Weights of a small transformer language model: no biases in attention or MLP, untied embeddings.
Each number is 500 + 25 x the weight over its row's rms, rounded and kept within 0 to 999. Layers, rows and columns count from 0. Numbers have three digits each. The size before them is the row's rms in percent of the matrix's.

# up: layer 12 MLP up, 2048x512, rms 0.0456, rows 56-80, columns 0-127
# down: layer 12 MLP down (transposed), 2048x512, rms 0.0388, rows 56-79, columns 0-127
up56 093:517500456496494482518508498569477489494487562503466495504523533472482511445559469514513508501483538465496523501496487458486476495442505514488503519506511458477527520504489473505466525477505508530498451504487556510485511529473504471470475477471503514516523492518509490526511467537485483479484513546515477463478519481520509485498510473546521500507493517493530542513484503498523525471520
down56 097:520517503505471495475522545528499527488491581485492480465517488502518476570507488504528496507468486508529484503486496488535466479510471480564455500536511463558537501513497541501507509494435494539495546489518448501437557496480519522524497483462491516510499509482524540517494494506500506531506483529539497474481520515503493507501494507562513488480490506517503498453493520499570517585481
up57 099:458502485466464531521433526467562528508469497499438516492450497516492520481515487543517495482524540482467491512508534515517476511480489504494494529477458487524511538521468546473480526557461478542484460538521477542548495471499451520481496485539472501504529525514469469485492498534487501500521490493495479524552464516503529505533495509555535478517532530499498512484496485526502544497495
down57 108:514514501505487548521480543491547493482493561504498513491472502499524536517468518548503485564544512483496481496501509483486542495525505492495528521466506487499483510506504523485527486463509513499499520500535532487484547476494479506476531472523557555515493496499458508506506516485495481501544502521495469438563472485485518548497510465540481506465497526482493525490479497499494486494500
up58 101:516497457468481503472506505545525477512519517491493509501492468507534540501508474490492510503443535518522508520468445520542535513485490488498469541518506479501493532491510493467427479529483533497528498490508475494533498499462483522500475501471463502482516537510492492487529474503485480500494462500501484504522464457523515474527497426527484530498503513494473548556458473502539504510531
down58 107:524487532476513487500493499490522492509527520480544519505475515510521491496481511457475524483480524503493504494485498502549539506491493502515461523495503519519497514535498444519512431475502484476525468480500494555457461469541456497489524520502492439472466473512505527538496510483517509500481520467482493513473496477503524495492489506529481480513488453534514493481528550519515489543488
up59 100:507487493546558496471481485501506475514451500464473458490465501487463456493515511488491508462480505472463553518521527497502471482448469509535449513493441531466539497511487509538450505555513513499492522549531555484468545510548541522490530521502443498507571526514461469541495501507494473488511465482502494577485520526486531479500486471523491492509510508523504456514531520461469519546456
down59 105:522469507480508472407525546515482530502540517483540504490472498456501536513509531503483506525459542536478496488527484512458507466532550509472542486498534498511483534512525501548499488506504521476497488511492516516474513497484456488491489523503509528514509494502525478535479505527430513520490493509539522507483494457559505519475483524479506441489472482476504522519490515547474511502485
up60 107:495541504477504524490486493552513473499531545497487540496507521498458509509503492527507474524465449528496493475454478503507493530522515518505513455480500469473546555474478518493529502527499479467492455503566509497512481557482457542478501520460509477480527473517497467554473552499449496528524523485465465504498461519454491514488505468506506473475515492453534505480514508505504518522463
down60 102:515505480455480540507510512509513480485511493503496536485523499531497462497460512485483513484551495480471476495484492522474467516549545523464489481511546508530511499508487466463513554506491491460493458463525559490512492546483490467478541524529511500481509517492494481518426501458491518459502500476444480517513511463508487498521477508515488527495472537512504545541509517523540459498490
up61 101:480503473523478539443480456544483509519503498497495500528498511495469472473475508503488522475479483503465489512458469514490491506503521506560448495510508499479467528524487490541482505524497485538466467521513463501533513536493474530470500537481548526512537447467491491514457539492435497507486494485485521493514465484521504471499488516515508511508461561487502487496505475520479566522503
down61 097:508494527503465482502531463519493467501547502483468502491530533497511516490487519496528457524457526500505493506496478495487527457529516447479524516472475450514509532494542483503511511474510534493521514501501483513493463504538495466501489491518466494485515517514470490503483509505482469502519517491435520496512492471485510474501506483526529521526522451505492503495529502534544476453498
up62 098:529480503502482488476506488497494496554525494479535515492530518483517489512491540495502475531487507482470484477483496442523469542491509476494511522500496465472500517490506523500508540512510530482503493507509503488498468496505487466490492469455533525510510514495517522468531519470528519512493470500484510497545499541441493489535523480492522494460496547535525495527488487483484523453450
down62 102:552523542450480480503516500526516467524490528504504505548477469534548470517453450571504522526508520495488507548497495544517520464466494512508512497479476469492495473492551560518464467479559509477514468544534527482479483487511481475521529512558467533416516498497469479509499514493472482479547497469537491501499520517512497462470502521501440476499536512520506472498503483502501494502443
up63 092:500473507458481477498459507485495484513494505484444495487480467525498514501523521502442521484491498483458482515548472512487505530476504502533511511490514498516508489502504551523514542491488475485508517489528544414502461502510499497464498533490507490477515525490506493545522526517496515509507496530510481503450512505493499499455482489484514490469519514429507495556525499486507531498490
down63 095:478523499495488534540516519466506495484524474506505495499535464463534495477491504453521484497473515508490541520487496496500505506497514491484508465480507495491481498516504489467491537453470518476509509525512494509505480502520570541489489488508518500484485466542501528477525525482421538462516475483487510508510481496469511486536453497494480514489504498493482485487444469490519480465470
up64 093:482510472489464515469475516477491506514412496494462504433497490543485482509524470494540491457516475486508494495503478530474543573523507480486509530538522510483510482479483514490478516509508535507512527462516537493515466486496480511513507477489479529485474523498493516516523480520550482546530487483538494519480552482523534467499521524470483487500517505545505491508492478528496517461464
down64 093:509517527521525486505482463480533557522526549472517489483553486493484464482532491489485495456513535502501498461495501506519488492516496472487479479465511499549504474490474505507543514514463529438511478514458474505561479512501492493505487499492523453500502486462491539499483523493443519524507489490512491512479477484496485504461555498510519551475532451502470515478480494487539504489493
up65 100:483504493551486472499497482539468513483489522463555509482548481538497468490514489539449565519547499487486488448544497529500525503514488466494523503512490469525491538522522508547497482511516482505512491501488520456499494485449472466464477530502482460507474521475551440521503486543524492541539540531488506507498483468533537512480486469489499489479502533456506502513539464468504539542495
down65 103:544543530527525491480519501494511481517527508511495505514489471509489515513464517473491514498472476478488480533515508487491504511529525490506496487463545523519485475481515529491459493475511512495477564542489503519530515511510543573493480517483478474509504485462488530479480501513502449492473510503486457481531460508470510488495513529525532493501472466519493523548512530496486532502496
up66 098:496520519537487482516531495515482473496545483491502481499458524486565489452510508519462537452492515498520515480532488470526497496484497459487484539505520439470525497510507493525498522496486446501502487496489501475542473496511487486470491519505543474411484504500549526536517526488488497513524457521543443497491515485453480489529475469517460512562519528497496485500506505529466524525514
down66 094:472469487511484427496468526491504526483511517494504508503521506522510515479505470524506462486501509485513520483495580492481468499502504485508521500478493501528536475486456505491495509514524516489498503486544488501519549474492489493504484513453510503458482487486499550486475475463534482510479479461519528476495507463521517536487526471515467519499488502546468510461514521504495540508483
up67 097:457460520476497498495524476502507456475516503494510510537521511478492488479468527476455523462512506527519476484535520515474468508533505525528459506520516503523534499488528493493511471540487510522499480492478479496486505519463469484535491500473488521483493508482498557546492492530503484482486514503496499538507487513514523498540430499500541505501490462486493494499484516461471496493471
down67 098:561486515472554562486486481506448490553455523525451502473529476499513519469476489529478522493511531542498490510537486513542534491494488550505504495466493531500477488492465502483479566493494555473523534473500465477466524544476499475474467504533496483502524499515487495497453511494524478542472512524541521488514503458512479481520514508458548505525485455477478507529506481523473542520496
up68 112:480474518560501543472477473491503519480519513497483501501514499500516497457511489519481512481527530513503526518474468537534460537483504448506454513496550468531483550404481525489510532517497463480504451535550486470505466541515469485509499521470487514503517556484541450505528521471457492497547507498482499481519443486457522457509491492501523467492505520480486516513495475467463490496511
down68 104:526487508505536566519517470476525473515492519497449518496501526477470479492474464497494518466519429464518477544472513443521485501528482486494506479435521491503498475474536515450500546496494512425495531482487473492513488518507458483525529506511476486487500527528506484511550489507439509503498468560448506504496510537560518496513536473493486478525519569508528527482501497500526518451485
up69 102:446505509488507475487512514444529523470475489530475515522524503504503516510504535484500475526461494516527505455533543500477476475452499501522519540511476484465499524474507503537501476478498503502450495458510533492527538488476488520498550546459513505501498479507475493501539507517489472438495494508523477506467502545508476479490500504500532495472518493439513487523499482448482506496492
down69 106:500500548529504460522521519496559482541534499465490531515480528456457515504512533534513483502473479435515483524460484493521485515485491465522524471484470538541503527491446488461498514524487488460462489562485516483494497419522500488536531515502543546492491528554527467523537500492470508501500470521471495512489509513490509491522515482525496496511517472514507480549534485474497503502447
up70 103:527491478492540480528487539461482509496460500480445482473519519482482490513501489481511516496504468511488521518492489502512471486519469470459517486504511523510498481462520526483459493487530518498463500503503455514494492480522477480489493492483507548524540501527546479555512505513496511515501497483503476507496508496489455507488469470499482458509498506512472485522496463469503505498513
down70 103:503477502519460435512487501500456466495519499542486503496496508502482554489476536522484515537487533498497548481505508550506475466508481507513507488517491522553522502537525502522509499501538537454502556462486533496500558508482519499481484548452480514504496483485528498494532488497574470540459472488514521520506497494546530513470514506492504504519515502516493487507504487483495496530481
up71 097:508481452549463506443468492544480467543513517475489486499514500505483532527523529469421514518477544502510472467510511491523515546504528491547489510505517466527487538527452500496488538546497504488532486517535493445463513504496542492516521479462478521492467523519540500493547510504484521494519527522480506480498500537532479490467480516487521486465518508521512495497534488521500481502479
down71 098:506512526523483480497509471483490495540516469495537526497536498522564490499489536472442498469488479529490514482486515503516522554526515465469482472476485539517486528506511489502496514488507461485464496448486498528526487469559526519505519469476481519500512518482518564513487434494461485478476547499514493529479448505484548454490487532489528500482488484549517499483517479504488468486491
up72 094:489479469495533501496537529479495496455489537505506461486542488505494492482509518546500540489532497473548518511493476558498489512468475454510481535490542504482479548440481490521475547532483508510490508501547509561500526491544504487473493483540548531477517546526528509518506487471517484484476483516517472539495523507503487474511531512462452455531506509536507481479494484490506507531467
down72 095:506534496523485529505453528452487471474523489476494512522477520485514531519467522507502492501522474532477469550487509474539471510511479510460506509476498479499466524519531500536506514530483498443488491539485479486502515513480475504494505486516467500563488471515529524490475515515451539527477481498470495521479484459475461539489484504533483475465494513510511508495517506518462594507495
up73 111:491512496499488503495519519511493545502485511503512484493522545543521510559478489511479479492512491489485535494522511494524521497507511476495526511518515494490492517487533468505520496472514525504487454489528476475492515519462499476471523510518491489519516509491468537483543571486471424487472506499490466504483452463446506525524481511523517500493511500491473491527520493490416556468485
down73 107:550513505498493471497524515506540501481520478471530490518514480502446503531531510506502546465501514466515490540475498467483472510523463459487497475475500488513470466513462482476520525510519490521518513503533534515437505528501483564560485550492526535506497545487509507502518467518492460558500467537481527482497504508525495509484503505506497523479480501505514539490495478506507490516470
up74 093:511516493484480524532556481504492485492497509550469464506492480454571467477489475520492478507510489489484525492510487472483530477484475488515469517505515442501518523512518550489537506520495482496489479517457520502503525502499544513521506488531523519483504492524487471502527512526528482449485490507492522487562513523527514509514500508481501475556476489497540483505518496465480525464490
down74 104:458492536507487464461448500457521533521496426435477463488511533478514522528497491471476505504481495505522502503523474524501501521488523465539495522473470485560478477508512496474476523493466539534491500515468546507478510519505517521484544474465482492557496513467477488519501504473480514521509476479486496488476509497523487492494473452496419484510490460540497516516508497526523457517508
up75 109:519509484535496506485480484464480534474524517494537471485520462455480479494522549536504484515460511442524508510536487505474488480470500451528469498502518512498488499496546484505445487468485491473500532531465491503563477521477527490520481494496460495510492480494495498496500549541517494475474530458508465495470457507480527488528474476533553532474486512495471499498488454475513503486467
down75 105:529482501502486511507513526505512495524492529535474560496504548504499512526474443477499503471510490518459527480463568497494447485475516479507509493526516477504527513475502509475522503514519517475481530521508542456513504479514483526453475510509545546497469508493532520488512517498548471472542515520460507521520504491531527527489504473514523500560486512549483515533520520478448479455517
up76 098:502513502495504497488535537472522505494516552513462534487492497551479502518496533508501483483500536503491458498506498462517458509530547512454456535493479467519510482485537501492491521505512533511456507505525477499506504493471504527446487536479521505501523530477487469519514507496499479474493479438498481522464474473480488468517542556465536462537487525473537464453507516474485507471489
down76 094:493481490536514501500508502473539502483521492499508490500502491487500496480522495483478546558529484538478495521495497520458516497499483508502553531462507507449502490483443482479546491504497525478523500546482462513496541513455524514526465514504519506523470480590487486559465509524503503513483486477482495481504465482505510557502443479482471471498528493483496516505518484449497492456533
up77 094:503447494528496488462548523460444563516484520516476494533522504538497461525491500493485521547504521526528494460484502495487464493473497485476503489464498489469515541480470470478538512518494489525491487498518489472508505486526437510505472476504525476501493477477547511501518507489495455466499518469537483538453504514473515511514480512516503518498495483485472474536507488508514496547468
down77 091:511518491497492457500510471481494465472484493485478465477534454486510524476451522506506515487512482517443514456484549501485490473537519479528527507505504489505473488507518544472485531543473513487538472458481526528464531470502551513500521510557472532440507529500508510463479504505506474532498466528525499503500478499520533516417503519512515538484540518463461514494531476525485463497539
up78 103:493493502553512476493521502570478535471517496499536485511484504499495509467449505486499470530476481474508512549512491516484496575491498527505500445493463460508487529497498478538487530498510502519464482489507467518543491481505497466493448495520515489458492488498470484488508502522500484504490507482517487549477516511501496409498456494463506475503492511506505524464514493484459543501491
down78 101:500500484495496464476483458500479530511485450479528468465509498558461480519479500458543445509536530446523515457499499490450501518494516503528538537478485481529499546488486467516508554505492503484518518486457543516506464491505489501519517465491528527495493494454504537480480455459422518530483481492542529467538508504532501516502522515552510521529558493587477500491518510522500512445521
up79 107:527513514535474510499484496483499531516504508482478480477474486532555471483459527518491478509500486508509485498472492496502527493487532517487489506524532486511516501509507539511495505481491531521541492518494523504476507494455475509479490499488546460460506508470502506535496532516488492457491507498508469564470473516446524499477480511503470530489508511484534483479506494492485515444507
down79 108:481508553485444496501506498500509483444515435494473498507523498500506524492490532522531460530462500528504566558531500521491528565497494508496505498461507523481521495503502500472487505455464451546554529524496485503502537493500475524497476503514479494529476532490536503488532462478493541468510545505510468495496484474543474519522489531530507495504470502510444440457530512447505497488478
up80 103:502533453503476501485543542525492527474498518494512527511522495498526470529546484516488508507479518447526492545481457549509526513497522493534449527494490544511523525456491525503503520523452481498498516498488515476525495478468481518485470465532490514483502528478463537488513527467503500478472527518502500493488494513476507513533469492444515512491472468512505484477522485483488571522490